Part of a small language model's weights.
Size: 14 layers, MLP 1280 tanh GELU.
Each number is 128 + 24 x the weight over its row's rms, rounded and kept within 0 to 255. Layers, rows and columns count from 0. The size above them is the row's rms in percent of the matrix's.

# layer 11 attention query, 320x320, rms 0.0953, rows 118-128, columns 240-319
size [104 111 110 119 108 122 100 111  98 106 122]
[[129 127 183 114 137 131 142 101 111 162 162 154 118 103  89 164 133 130  75 144 147  91 119 128  98  86 167 128 172  95 125 119  79 121 166 127 133 107 120 104 175 137 105 125 187  89  95 146 144 131 125  98  98 152 135 138 172 165  98 147 148 101 124 128 133 110 104 131 116  94 134 116 139 202 124 165 123 129 123 148]
 [138  96 107 112 164 120 116 101 151 134 133  63 176 111 114 118 150 119 125 128 126 121 152 126 121 132 159 109 100 112 107 109 139 147  91 110 134 111 149  87  69 110 134 109  87 126 147 120 146 119 114 137 139 136 135  94 124 136  86 157 131  97 110 135 128 143 152 145 135 145 109 134 130 102 109 132 161 123 175 132]
 [136 108 126  98 152 127 140 155 150 125  88 115 152 156 107 172 143 126 119 183 106 110  81 140  95 123 124 149 141 107 159 158 111 168 141 117 100 122 108  98 155 190 152 119 167 106 143 120  90 144 120 141 140 134 131 124 139 131 120 142 134 116 121  76 111  99 126 128 132 104 133  97 131 119 140 119 148 112 115 140]
 [ 93 149 176 119 129 139 124 161 117 163 123 129 124 151  68 123 120 149 108 135 113 119  90 128 105 143 155 116 150 129 120 150 130 155 154 135 162 117 111 142 145 137 140 162 122 165 146 159 101 150 141 148 125 102 129 121 129 120  99 121 130 121 146  86 163 112 113 159 117 135 148 116 116 167 164 110 122 159 155 139]
 [170 146 132 120 127 173 135 136 101 103  95 172 134 115  86 152 129 164 112 145  95 109 127 138  83 128 117 105 119 135  98 172 117 113 110  83 120 131  66  93 118 160 132 119 113 141 154 140 150 180 109 112 131 119 155 159 124 127 102 125 104 133 164 115 152 107 137 114 161 105 137 146 141 143  88 128  67 122 107 160]
 [150 134 103 142 119 117 156 126 141 127 125 120 121 121 135 182 131 108 109 129 102 107  99 147 115 126 114 109  70 157 140 115 137 114 156 112 120 136 130 135 133 134 149 128 117  88 124 157 139  78 147 115 132 166 118  96  98 105 179 139 142 122 125 183 136  89 138 166 127 124 127 147 110 129 149 143 111 119 126 129]
 [150 116 136 133 122 120  97 116  81 135 113  98 129 145 136 133 148 160 149  84 157 105 165 144 132 133 121 104 155 117 121 119 115 122 146 113 122 152  97  92 115 120 139 107  66 135  98 113 114 105  79 112 154 124 134 131 124 147 138  74 160  72 137  96 149 149  91 146 141 134 107 122 142  88 165 156 166 107 132 131]
 [127  90 129 126 120 107 120 148 147 152 114 136 125 121 115 123 122 137 131 109 141 118 107 110 112 131 154 151 117 162 136 149 162 120 141 118 142 146 123 132 101  76 152  96 142  92 139  75 123 113 115 123  98 124 129 138  69 129 169 154 139  97 122 134 174  91 144 116 108 162 151 153 142  92 104 139 145 115  95 146]
 [104 121 128 164 148 170 166 139 132 144 112 153 118 145 139  82 148 121 124 134 140 173 151 145  94 146 133 112 128 142 103 150 173 118 127 138 120 128 153 129 162 135 159 141  94 135 129 121 157 163 130 100  85 118 141 167 150 151 103 123 122  40 176 111 118 112  80 146 134 167 144 123 139 130 120 115 185 132 138  96]
 [126 145 136 125 141  93 130 133 101 126 131  96 119 138 118 144 148 110 134 128 191 150 122 110 101 166 160 110 131 155 132  93 157 136 133 116 126 142 136  94 120 146 153 158 146 123 126 139 106  86 143  82 114 111 159 133 138 136 155 164 110 139 112 108 129  95 115 117  87 141 129 124 154 123 125 127 118 104 140 130]
 [125 109 121 153 122 142  84 123  89 143 104 144 122 157  95 110 150 111 102 117 144 115 136 123 129 200 106 129 103  99 101 103 165 102 160 119 117 126 124 124 127 168 160 174 133 149  92 131 136 149 170 113  99 162 114 139 133 123 132 133 120 115 117  99 136 116 156 121 197 123 149  99  82 153 141 132 156  78 133 139]]
# layer 11 attention key, 320x320, rms 0.0964, rows 118-127, columns 240-319
size [114 105 115 117 108 116  95 118 105 105]
[[108 148 147 153 115 158 133 142 148 148 122 177 115 117 159 150 146 116 102 135 171  97 158 125 151 163 164 113  97  92 111 121  69 121  96 127 108 121 130 145 110 169 145 164 157  77 108  98 138  94 131 111 128 137  93 164 153 109 117  87 103  90 133 133 108 125 143 118 124 127 138 118 179  96  85 104 147 121  93 139]
 [124 153 139 121 143 126 176 127  95 159 142 137 153  81 121 157 119 122 143 154 100 175 143 134 126 130 144  92 116 160 153  72 117 109 142 122 176 146 164 119 130 125 124 127 129 111 123 116 136 151  99 107 146 104 160 109 175 141 111 165 123 143  98  93 132 107  82 130  95 138 152 153 102 121 105 119 123 134 139 140]
 [122 165  98 134 136 117 126 127 120 136 164  89 116 150 117 124 129 144 113  93 142  94 118 106 141 150 124 136 115 101 159 101 109 116 137 128 141 142 105 131 133 114 118 172  43 140  95 115 136 132 120  96 172 127 180 106 117 165 126 139 137 153 140 132 111  98 135  85 145 137 130  88 141  98 109 166 145 118 193 125]
 [ 83 115 147 125  90 176 117 185 138 171 142 147 134 144  89 111 161 120  96 167 130 124 146 115 125 104 150 151 148 128 161 138 118 159 198 113 110  92 103 138 137 135 118 139 119 136 126 127 151  89 143 144 103 136 129 126 136 139 120 108 147 151 120  86 150 120 156 126  99 124 159 110 128 142 130 130 172 165 140 134]
 [138 155 151 130 142 117 102 106 158 139 124 109 103 114 130 142 102 123  99 120 167 103 156 150  82 162 128 140 138 139 110 151 127 151 133 154  88 145  92  87 160 170 159 138 122 105 142 102 128 115 136  92 123 108 116 129 144 128 101 130 145 125 136 116 110 111 117 152 129 142 125 122 139 152 135 130 159  94  97 158]
 [143 120 131 134 152 137 171  79 114 146 136 118 154 117 118  96 141 123 122 139 118 127 148 131 109 126 119  89 161 121  96 105 160 117 148 124  82 111 122 103 108 128 143 124 116 101 139 134 108 155 143 112 181 110 153 145 114 119 160 135  77 115 137 126 101  97  74 134 111 156 138 145 122 119 133  56  94  91 102 122]
 [129 167  80 132 120 137 110 134 117 138 123 140 145 150 124 134 123 115 130 134 156 121 152 138 152 125 111 147 175 146 151 121 113 128 149 104 138 150 134  47 133 110  78 127 116 127 132 117 110 147 108 109 198 119 118 101 118 129 155 123 120 117 134 121 114 120 146 100 133 122  88 115 118 132 141 163 125 118 102 104]
 [121 117 152 127 101 132 139 120 132 101 120 113 184 128 159  84 168 126 146 151  97 130 133 127 132 139 107 135 118 121 126  76 134 100 139 133  80 145 100 119 114 118 150  67 135  88 139 117 145 145 165 143 165 112  92 133 110 120 154 132 124 133 134 135 136 122 125 113 107 131 150 114 105 109 128 104 160 113  43 145]
 [113 124 165 121 171 152 109 131  93 154 151 157 141 122  80 142 159 117 110 156 145  97 144 112 127 105 115  94  90 164 147 115 156 121 160  95 124 106 148  98 107 103 138 117 136  76 103 112 108 139 102 114 103 119 128 148 119 146 118 120 142  89 111  94 126 159 117 139  60 153 155 119 136 147 117 136 136 187  87 118]
 [125 124 175  83 157 177 118  91  91 176 161 133 111 113 146 115 140 127 140  80 163 158  71 133 176 128 113 124 107  97 157 100 137 117 120 105 150 149 142 152 115 125 188 138 146 172 109 101 148 175 155 136 137 123 134 112 133 126 100 114 146 131 119 119 122 121 146 126 169 130 134  98 163 103 120 103 127 115 140 106]]
# layer 11 attention value, 320x320, rms 0.134, rows 96-127, columns 240-319
size [ 81  76  85  88  79  88  86  78  76  77  79  79  80  83  78  92  83  87  87  86  85  82  80  77  83  78  78  90  77  89  78  83]
[[159 128 145 115 125 124 108 116 120 128 121 116 110 138 117 104 148 126 134 136 168 120  93 133 153 114 172 114 139 128 125 140 114 125 189 117 135 150 131 125 123 143 125 128  95 146  82  88 137 143 113 128 109 129 123 102 140 117  94 117 129 150 137 100 148 151 128 110 148 155  95  74 138 150 114 153 118  88 134 128]
 [135 116 127 164 125  94 116 153 165 137 131 125  94 158 136  67 139 168 113 106 145 100 154 126 192 151  88 127 114 136 102 132 108  88 126 128 141 107 149 155 125 124 130 147 137 145 159  56 135  96  80 135 145 118 144 165  98 106 113 116 122 101 148  97 102 168  99 118 145 144 101 142  88 128 168  84 128  95 163 145]
 [113 125 124 122  90 196 110  86 147  83 137 114 144 109 128 164 115 119 153 142 105 142 182 122 123 154 133 117 122  99 154 167 106 117 129 140 116 173  97  89 150  97 128 131 115 129 125 160 127  64 127 109 156 135 105 113 126 112  80 164 109 142 117 103 137  78  64 115 159  83  92 161 104 170  83 123 102 100 124 125]
 [109 143 152 164 124 119 109 162 117 119 132 141 131 178 136  87 105 151  79 134 123 133  94 140 127  93  83 112 137 104 136 125 129  68 140 127 130 125 124 178 146 136 119 124 117  98 131 124 136 128 108 113 100  96 140 154 158 118 183 139 145  99 107 162 132 141 139 134 141 175 117 116 181 124 112 112 113 137  77 122]
 [137 131 148 160 119 152 114 135 119 124 103 151 144 119 114 119 170 129 128 164  98 150 126  95 147 123 124 122 141 135 155 159 132 133 190 171 130 138 128 129 129  99 140 138 157 116 141 125 103 135  81 117 147 111 109 179 182 127 164 134 109 114 145 133 121 147 124 124 109 100  93 146  90 124 127 109 112 128 110 177]
 [105 101  94 125 130 145 114 133 168 135  95 149 111 156 136 160 138 128 118 145 133 137 159 114 126 140 108 164 114  93 139 143 142 151  93 155 169 141  53 204 137  94 128 151 101 133 105 173  91 129 117 113 125  88 140 117 105 134 123 135 112 139 136 115  95 113 114 119 151 107  87 165 140 111  99 148  62 124 143 116]
 [ 98 102  87 183 116 136 119 129 150 102 130 121 106 137  93 150 127 122 114 105 156 126 124  90  72 139 135 113 128 106 118 158 172 147 134 121 141  80 145 155 118  77  97 147  93 117 102 176 134 158 104 107 102 115 148 127  89 122 151 168  94 162 137 144 129 125 178 129 117 117 116 180  97 100 122  92 121 111 146 145]
 [119 135 139 112 151 138 107 139  91 169 142 114 121  94 117 148  86 106 125 101 151 131 126 124 109 144 116 151 123 124 107 164 105 123 146 105 105 150 117 103 115 139 132 140 129 141 116 158  86 127 111 119  89 168 159 119 161 125  58  89 131 145  99 102 162 117 105 108 133 103  96 149  95 159 108 148 140 113 138 125]
 [122 129 115 135 100  89 108 148 137 109 132 127 154 117 128 122  65 111 108 103 161 149  96  94 134 147 124  85 130 133 122 116 106 111 120  81 135 136 107 153 101 143 133  84 168 151 150 107 123 169 125  97 144 173 115 148  99 120 118  95 112  97  63 139 162 135  97 145 125 105 115 136  87 141 156  73 105 116 136 112]
 [ 81  89 114 125 158 107 146 172  91 119 113 143 110 160 127 159  90  95 118 124 123  80 149 115 120 112 124  93 143 106 119 129  99  72 140 135  95 119  95  86 136 140 127 130 112 108 122 110  98 137 141 111 153 134 125 184 120 150 118 142 110 147  96 110 120 130 186 111 114 114 122 151 133 127 108 120 168 140 148 146]
 [101 129 100 148 106 108 110 134 147  84 144 157  95 152 104  98 166 132 127 118 149 127 117 118 146 143 142 147 155  92  89 152  88  90  95 151 122 132 137 144 163 113 139 118 109 157 100 129 145 110 138 121 144 172 113 140  72  93 139 107 106 106 146 166 100 104 146 116 146  99 122 153 102  89 136 137 134 109 166 133]
 [157 102 123 128 139 161 141 130 145 116 106 123 124 105 125 147 129 107  91 134 127 119 149  91 104 134 154 110 129 122  97 141 113 120 142 110 140 138 108 126 130 102 183 103 140 134 119 161 126 149 139 136 137 134 145 125 108 117  84 147  76 138 120 147 103 126  85 125 162 123 145 114 137 132  81 122 133 177 134  96]
 [184 159 126 145 113 131 111 121 144 148 110 114 118 182  99 143 129 137 104 138 160 101 152 115 138 105 144 174 114 133 154 143 132 134 116 157 130  95 124 161 133 122  82 100 148 131 149 141 115  99 128 130 116  84 105 136 104 157 161 194 151 153 117 120 136  92 154 117 102 145 116 109 133 129 133 139  98 117 126 126]
 [123 131 118 133 143  95  90 125 125 121 145 131 123 131  80  90  87 131  96  94 128 139 115 132 101 116 119 142 130 113 150 179 113 109 109  98 109 129 128 107  86 160 165 122 118 117 136 151 142 101 176 117 146 153 133 108 117 104 122 134  98 127 111 130 114 126 169 177 133 114 103 132 121 102 125 132 108 127 109 144]
 [100 127  96 154 132 134 140  94 139  90 113 132 133 148  83 132 134 112 129 161 160 112 105 152 137 118 117 118 125  75  79 115 143 148  93 105 120 106 123 112 162  91 107 153 117 153 117  82 124 123 112 132 129  98 126 135 115 108 149 158 138 141 134 124 128 129 126  92 141 159 147 146 138 117 153 101 109 168 142 116]
 [122 140 132 158 136 127 124 141 162  93 122 115 128 114 124 123  44 130 195  88 184 156 177 107 112 167  92 141 114 139 131 159 107 162 158  95 115 147  71 107 114 155 140 141 139 133 134 114 143  92 135 179 128 148 158 144  97 114  70 143 105  93 134 106 125 128  97 125 146 139 131 104 102 143  75 138 135 122 115 145]
 [127  91 107 110 128 141 138 110 163 156 112 141 138 145 131 159 118 132 122  97 150 130 163 108 135 100 165  64 155 111 122 104 106 152 100 127 136  98 144 105 162 118 110 113 103 106 124 131 101 113  97 158 156 103 157 120  77 108 120 120  93 111 168 110 128 153 113 137 130 148 136 150 137 126 171 134 148 123 150 118]
 [113 117 119 125 114 128 103 148 120 139 156 146 142 101 125 133 115 115 130 135 144  99 142 133 108 114 105 147 156 123 174 119 143 121  95 125 142  93 126 104 133 111 111 125 125 151 145 157 122 136 103 126  67 116 135 100 156 160 151 143 123  78 125 144 139 126 154 126  86 120 152  98 115 139 134  97 181 145 106  77]
 [100 102 107 151 137  90 124 149 169 119 138 126 112 143 109 121 135 111 132 120 146 122  63 113 119 133 129 123  88 165 105  98 142 115  81  77 117 120  80 125 156 100 147  94 112 144 116 130  99 134 154 127 131 128 132 104 139 165 190 133 129 117 105 122 117 132 154 111 135 164  97 157 144  92 106 118 133 153 124  84]
 [133 117 120 135 107 157 135 154 148 120  81 138 104 127 109 134  83 111  98 118 117 150 126 122 130 140 152  99 108 112 117 111 134 171 120 122 138 139 123  87 114 127 142 125 120 112 120 166 109 139 141 150 134 122 110 137  99 123  92 149 139 150 133 147 153 113 162 145 112  76 112 164 121 124  77 146 114 144  74 137]
 [129 106 137 134 133 159 107 163  84 110 139 141 127 124 107 146 105 130 129 117 116 134 159 157 114 130 133 130 137 166 126 161 114 119 167 126 120 135  82 110 122 131 113 104 113 132 120 178  83 111 123 104 143 115 140 161 126 124 106 149 102 114 136  95 153 144 111 118 128 104 125 145 115 147  83 105 125 113 146 103]
 [118 147 125 111  81 162  76 114 115  87 160 138 153 101 145 115 123 123  88  81 156 116 149  63 170 193 147 117 111 136 130 129 167 101 168  77 151 188 113 124 158 132 161 128 153 144 116 150 111 118  97 131 160 158 154 146 123 104 164 148  92 110 106 105 120 118 143 113 166 108  80 152  83 165 135 110 103 118 131 151]
 [ 99 119 137 120 145 142 112 136  95 103 137 171 103 132  66 139 144 130 116 132 134  89 164 119 123 104 113 138 132 119 143 121 105  97 143 113 102 161 125 113 126 128  88 130 140 158 121 123 134  75 136  65 131 175 116 114 135 171 134 149 127 158 137  56 127 103 141 123 131 134 110 194 140 157 125 161 125 101 126 121]
 [149 143 125  95 115 142 150 111 142 127  97 102 154  89 145 112 115 157 120 166 174 111 146 143 116  75 134  80 159 132  91  93 128 177 170 142 143 137 131 139 115 107 167 123 144 118 167 156 120 102 112 166 100 134  88 135 113 106 136  83 155 107 147 104 119 145 116 167 115 131 122 104 134 111 137 105 154 154 107 187]
 [137 158  83 141 147  45 101 123  98 132 132 142 137 130 153 125  82 143 124 130 130 126 130 150 108 122 116 130 138 193 153 106 157 129  86 162 118 163 119 162 128  98 151  91 118 131 110 150 134 148 135 110 108 117 117 128 119 130 166 152 149 145 111 138 115 141 128  95 143 161 152  56 110 145 118 121 101 138 122 117]
 [128 141 132 156 117 109 127 125 106 132 115 147  89 157 178 147 170  91 125  90  92 153 137 155 131 129 129 133 137 116 155  92 166 141 146 159  95 105 157 119 189 127 129 149 153 171 118  97 121 109 134  85 129 155 137 128 169 125 185 151  50 138 122 123 115 128 129 118  89 149 117 136 107 109 145 153  80 163 129 108]
 [159 118 141  81 103 133 141  95 137 126  99 104  88 103 126 112 139  99 149 123  86 130 183  96 137 178 144 147 118 169 133 161  97 127 106 114 134 113  98 107 104 108 126 105 124 111 116 142 104  98 120 159 156 132 130 153  77 129 106 122 111 121 186 147 175 165  95 133 113 122  83 147 113 139 154 180 129 119 122 126]
 [105 147 151 123 138 159 120 123 132 138 152 179 134 113 104 144 161 143  71 110 123 108 145 128 150 144 140 162 143 102 130 135 121 129 136 130 128 115 110 100 119 115 108 113 137  99 104 129 151 135 122 116 175 150 126 104 128 120  65 111 114 157  86 105 175 108 109 122 112 107  81 166 121 147 121 158 127 148 117 119]
 [ 88 126 100 132 137 133  96 114  67  92 124 124 127 117 145  92 137 118 156 159 159 144 109 135 145 125 115 171 132 141 113  94 122 111 125 143 150 128 142 136 139 193 119 128 190 137 109 135 121 127 114 126 161 134 149 121  97  87 134 167 114 123 113 117  98 173 156 115 164 150 157 102 147 124 156 118 162 128 147 106]
 [156 156 124 123 125 151 116 129 146 119 107 125  69 112 158  74 151 136 137 119  99 151 145 155 140 123 120 125 145 130 152 106 120 135 155 134 144 163 111 122 133 147 121 139 152 132  93 113  97  62 105 129 149 144 103 119 160 102 123 130  69 122 144 134 105 129  83 136 149 126 100 115 137 129 106 165 131  66 152 149]
 [148 107 121 124 134 156 109  98 110 149 135 117 118 143 114 121 157  85 164 108 137 147 110 147 137 144 161 107 108 118 133 186 157  92 111 166  98 143 117  76 103 147 151 144 133 172 110  90 140 151 160 133  87 130 126 118 129 122 134  96 109 110 111 111 152  99 132 144 151  91 113 143 121 164 157 118 110 123 108 181]
 [103 124  72  75 139 132 104 101 155 160 111  94 129 113  94 134 124 108 119 118 118 125 116 183  93 154 119 128 123 130 114 120 152 110 105 109  96 155 102 132 183 162 161 143 147  87 107 172 104 143 133 138 124 131 117 147 114 140 123 107 134 173  98 135 113 141 116 139 120 148 143 134 134 118 141 124  79 129  99 114]]
# layer 11 attention output (transposed), 320x320, rms 0.117, rows 96-127, columns 240-319
size [ 81  79  82  89  81  89  84  82  82  81  83  81  83  90  84  90  85  85  85  86  84  84  84  85  81  86  86  87  80  88  84  82]
[[ 85 132 109 137 165 127 157  87 134 138 141  82 111 101 140 188 141 118 105 120 164 123 115 141 132  95 123  98 150 115 101 158 109 136 176 126 116 102 137 148 142  95 129 125 126 107 146 112 156 130 113 116 134 159 140  64 121 153 128 153 160 161 117 189 122 135 113 105 136 155  99 119  97 106 131 133 103 131 113 140]
 [115 133 161 134 158  80 174 144 110 107 154 120 153 133 178 164 145 161 159 172 133 143 133 156 136  74 107  81 133 142 112 134 118 104  90 137 142 142 175 107 120 189 151 124 113  98  85 109 120 114 134 107 121 126 165 129 133 155 145 158 119 151 145 102 119 158 121 140 130 163 130  93 110 135  82 105 150 154 185 116]
 [131 135 135 113 140 162 137 115 135 148 163 176 121 116 146  73 175 173 150 100 148 100 132 128 145 141 121 145 141 145 124 108 134 130 105 117 140 160  91 110 134 135 134 125 107 107 125  98 145 114 153  99  85  99 141 137 108 121 144 159 106  92 152  73 155  78 116 171 123 140 185 170 135 106 147 169 123 172 105 138]
 [136 146 139 169 111 201 125 159 132 124 141 107 124  92 123 126 123 154 172 171 119 141 120 138 119 124 125 129  85 115 165 144 121 112 171 130  66 109 134 128 173 117 116 100 158 152 130 101 151 126 149  87 140 124 162 103 135 146  87 103 131 109 123 146 133 135 118 124 169 112 124 113 158 135 107  97 160 108 173 114]
 [129 135 113  92 150 123 108 153  96 119 128 142 143 138 129 134 135 165 118 114 123  87  91 113  75 144  75 100  81 141  76 113 121 121 177  91 153 136 120 147 115 129 172 151 120 139 119 123 119 133 110 134 191 115 157 123 133 115 155 132 154 127 166 133 126 125 140 136 129 155 131 136  94 150 124 114 159 168  99 139]
 [ 92 125 158 160 107 132 103 110 146 100 142 174 124 143 127 139 142 126 137 123 121 134 128 150  97 107 124 119 128 126 137 161  81 117 131 103 119 125 121 147 149 157 142  86 100 112  89 102 150 133 168 104 100 103 112 120 115 115 135 121 107 127 185 115 125 152 176 158 108  70 104 125 164 162  93 143 126 125 137 160]
 [ 94 111 143 109 129 132 156 101 144 105 140 138 127  84 162 122 130 147 146 149 128 124 129 138 156 136  85 142 125 133 120 145 158 163 142 135 113 173 140 156 121  90 111  78 145 165 137 169  99 126 138 145 127 160 155 147 165 120  93 129 140 131 141  89 114 129 143 167 127  96 137 113 144 202 122 164 136 167 102 149]
 [ 95 144 130 124 121 131 159 137  85 162  78 160 168 114 138 136 123  76 120 115 148 106  95 142 132 108 107 127 180  89 143 137 144 121 119 153 182 166 115 130 163 133 172 181 138 137 151 110 132 152  96 116 135 169 120 143 125 114 163 121 117 113 145 119 157 125 125 155  91 122 122 146  74 110 164 126 138 131  96 105]
 [145 147 155 128 174 119 121 100 148 150 129 137 117 150  93  97  53 160 140 134 139 121  84 154 132 148 126 134  79 119 128 102 139  90 111 149 139  97 190 144 137 130 112 134 120 149 141 134 162 146 124 124 128 130 121 104 157 129 132  85 105 109 122 158 125 165 124 140 148 106  78 101 105 120 133 106 136 108 127 121]
 [108 161 142 146 163 109 120 125 127 134 100 149 147 102 137 147  98 178  94 144 157 109 165 131 116 121 162 103 103 110 115 172 122 115 134 150 140 107 117 160 104 115 147  77 159 144 104 145 156 114 102 120 132 129 134 155 115 102 137 105  66 169 135 125 143 155 140 127 130 107 158 139 113 119  91 154 121 109 169 141]
 [151  93 103  78 119 143 107 109 123 134 128 142 135 108 152 132 109 120 148 116 135 134 143 184 104 131 148 107 131 166  73 144 129 149  92 129 116  98 192 127 120  95 129 139 161 105 124 154 140 135 132 104 139 127 145 107 132 159 135 128 126 145 143 189 127 119 154 130 152 120 145 132 119 110  92 204 126 126 110 158]
 [147 112 125 160 102 120 130 148 138 130 122 139 140 121 125 123 136  80 117 162 108 128 160 125 102  84  69 190 122 131 143 139 126  86 160 144 122 137 133 135  73 155 125 147 135 163 107 147 171 162 165 141 107 137 106 114 116 159 136 118 120  82 126 122 133 151 114 131 172 140 135 150 148 166 103  85 117 180 114 107]
 [139 129 115 139 102 193 138 123 143 101 100 165 132 135 111 136 119 147 120  90 134 161 131 147  84 128 155  95 161 159 148 119 132 153  84 114 140 122 153 129 115 117 109 127 119 122 109 148 146 132 116 157  76 107 166 137 150 137 153 138  87 160 146 108 146 122 131 178 104 157 101  84 134 143 115 124  93 111 130 140]
 [133 125 121  93 102 151 169 135 142  84 109 170 118 108 140 131 103 105 159 120 114  73 141  77 119 138 121  81  99 110 127 141 137 131 173 142 145 123 130 136 124 120 135 155 167 138 122 133 118  95 118 170 128 131 116 109 106 155 151 115 124 138 145 131 128 152  99 161 128 101 138 131 120 117 156 103  86 111 166 121]
 [128 107 130  85 132 124 133  95 139  98 139 129 109 109 134 112 127 108 145 132 109 110 151 148 133 136 131 165 132 123  95  66  73 145 128 113 145 129 137 150  94 135 106  90 145 131 140 127 159 123 126 100 137  91 150 150  89 143 132 139 144 132 118 128 159 133 158 193 116 148 157 102  91 135 133 125 129 122 113 116]
 [146  93 126 122 122 141 128 100 103 121 143 142 138 125 157 150 175 135 119 142 121  86 116 120 134 165  96 122  68 164 108 153 145 137 108 142 158 169 112  94 141 150 144 177 155 117 140 141 118 129 140 101  98 155  96 134 151 175 111 144 116 106 137 120  98  66 107 109 133 158 171 128 143  97 107 150 121 106 141 159]
 [108 132 112 122 130 159  97  64 130 113  73 104 134 131 129 194 126  89 161 115  90 134 126 158 164 120  86 161 168 136 115 169 106 118 129 140 106 120 107 141 118 143 128 141  98 154 121 144 130 143 130 141 148 115 109 151 140 110 124 117 131 180 152 111 164  89 152 114 116 153 147 121 126 132 139 151 151 137 152 109]
 [ 94 122 141  72  45  96 155 140 104 127 124 116 100 140  87 120 119 133 129 108 156 161 134 150 116 134 116 127 107 143 106 128 118 123 143  79 159 145 114 179 167 119  99 112 134 146 119 144 130 135 160 148 127 147 147 117 113 102 103  85  93 124  51  99 158 170  85  96 118 107 111 132 151  91  97 141 142 135 182 125]
 [125 140  93 143 131 166 144 150 116  92 116 126 103 135 120 132 132 115 102 112 126 161 114 154 137 147 107 114 110  92 133  73 104 115 136  96 138 141 115 175  96 125 110  82 109  92 134 175  91 156 139 169 171 120 127 135 141 174 121  72 121 106 114 104  90 164 155 171 163 133 137 156 107 115  82 160 122 136 170 115]
 [122 108 145 106 144 129 127 125 120 180 102 206  98 126 125 122 138  80  88 131 105 141  89 121 157 135 148 121  38 112 115 113 140 163 155 130 128 101 145 112 121  96 110 149 114 149 108 107 142 145 143 129 146 118 136 133 101  90 127 122 115 182 163 171 136 132 162 127 131 105 117 139 115 134 123 154 142 156 100 193]
 [127 100 120 118 130 114 107 149  94 128  84 150 102  81 123 115 113 117 142 145 133  91  96 179 101 131 126 126 132 152 158 172 122 138 154 112 118 117 136 102 147 137 122 143 133 128 122 114 123  94 138 124 160  94 113 143 159 109 146 138 114 179 118 111 140  93 147 141 151  74 130 151 155 104 126  96 119 162 144 167]
 [161 139 102 115 136 151 104 121 114 167 140 132 176 153 156 110 138 113 128 123 128 129 147 105 133 164 170 106 161 146 114 196 168  96 125 109 161 107 119 117 102 120 132  96 118 126 136 110 137 147 120 118 125 105  89 143 119 152 130 118  86 119 156 151  82 138 157 114 161  92 136 121 137 130 117  81 163 133 124 139]
 [122 145 161 135 165 112 117 166 197 104  99 121  95  90 104 132 152 126 104 164 128 116  97  79 140 134 156 133 181 118 123  70 132 146 122  95 118 107 117 117 134  94 168 121 113 141 147 190 140 114 140 155 142 114  96 114 112 134 103 152 150 129 132  98  74 116 159  96 170  93 101 163  83 113  86 117 145 137 138 116]
 [118 170 120 146 153 117 133 106 135 150 146 115 137 137 128 108 140 132 124 100 150 131 127 121 124 110 151 100 101 136 156 142 165 146  92 132 152 103 103 137 156 106 121 133 110 156 105 116 100 144 134 105 105  91 120  98 126 112 129 134 156 121 116 125  89 117 130 158 159 115 125 100  99 122 143 112 159 141 157  84]
 [102 132 155 101 145 125 158 109 111 113 111 139 119 122 140 111 139 115 137 116 131 157 164  88 113 121 141 134 146 163 139 121 123 111 146 136 148 129 143  99 129 116 133 104 109 156 133 147 148 121 184 137  94 130 145 199 129 125 114 114 149 148 109 134 163 132 138 154 120 140 131 149 135 156 164 136 155 113 130 115]
 [110 145 130 104 150 117 113 134 137 132 146 108 120 131 103 132 156 138 132 132 109 178 137  97  89 148 124 133  69  79 131 123 121 138 119 106 156 131 117 139 111 153 178 144 148 131 141 121 138 176 104 136 164 127 152 174 113 142 123 166  48 141 135 129 119 176 108 130  88  98 133 153 139 151 116 101 143 125 150 121]
 [109 119 110 142 174 119 122 137 161 156 112 127 110 130 170 159 108  96 134 132  90 168 115 101 121 114 114 162 135 113  96 146  62 131 168 134 144 104 178  86  87 111 114 123 144 112 134 125  70 138 134 133 130 183  96 128 111 119 113 168  89 144 115  99  97 121 137 135 124  95 120 144 114  85 146 124 115 148 112 124]
 [129 129 125 110 158 148 130 149  97 117 112 131 111  99 141 127 122 160 111 144 123 133 122  79 163 109 128 137 171 132 108  84 129 115 116 115 107 116 108 112  86  81 145  92 135  93 144  92 113 129 101 134 145 114 161 114 145 126  81  95  97 101  95 105 102 108 175 115 111 133 106 136  87  99 117 122 138 139 146 132]
 [128 118 109 151 134  95  99 144 132 106 122 126 132 136 128 140 163  84 130 141 148 142 156 126 130 136 109 154 101 127 138 112 157 104 140 167 128 149 113 117 103 181 151  89 137 151 134 118 107 100 163 120 114 174 109 120  91 152 148 171  65 126 131 182 166 140 105 171 123 113 128 128 112 103 145 121 109 102 143 141]
 [163 146 142 176 161 117 129  77 106 154 135 103  81 172 109 144 120 118 104  90 136 115 133 149 157 119 133 141 166 127 152 166 153 156 126  95 109 147 101  76  95 147 107 128 162 131 118  77 145 131 122 104 152 128 119 146 100  96 129 117 145 162 121 119 156 113 133 109  86 130 175 177 117 109 131  87 152 111  96 173]
 [118 122 133 110 143 100 136 170  90 106 146 132 106 155 151 161 177  96 123 118 130 109 146  84 159 119 126  87 161 106 117  88 109 131 101 131 157 132 128 154 111 111 183 121 129 169 128 102 102 127 124 140 125 113 140 117 143 141 131 125 100  88 155 137 118 112 110 122 143 137 144 143 147 118  84 126 142 144 156 127]
 [131 127 103 130 106 174 176  94 124 157 129 140 119 177 144 138 119 129 131 118 138 121 130 127 174 145 113 127 120  87 137 160 108 155 104 132  91 130  93  75 156 144 137 153 134 150 137 128 111 157 111 125 141 109 116 125 124 130 103 145 102  34 164 165 140 144 148 100 130 167 145 152 105 130 148 165  94 111 123 106]]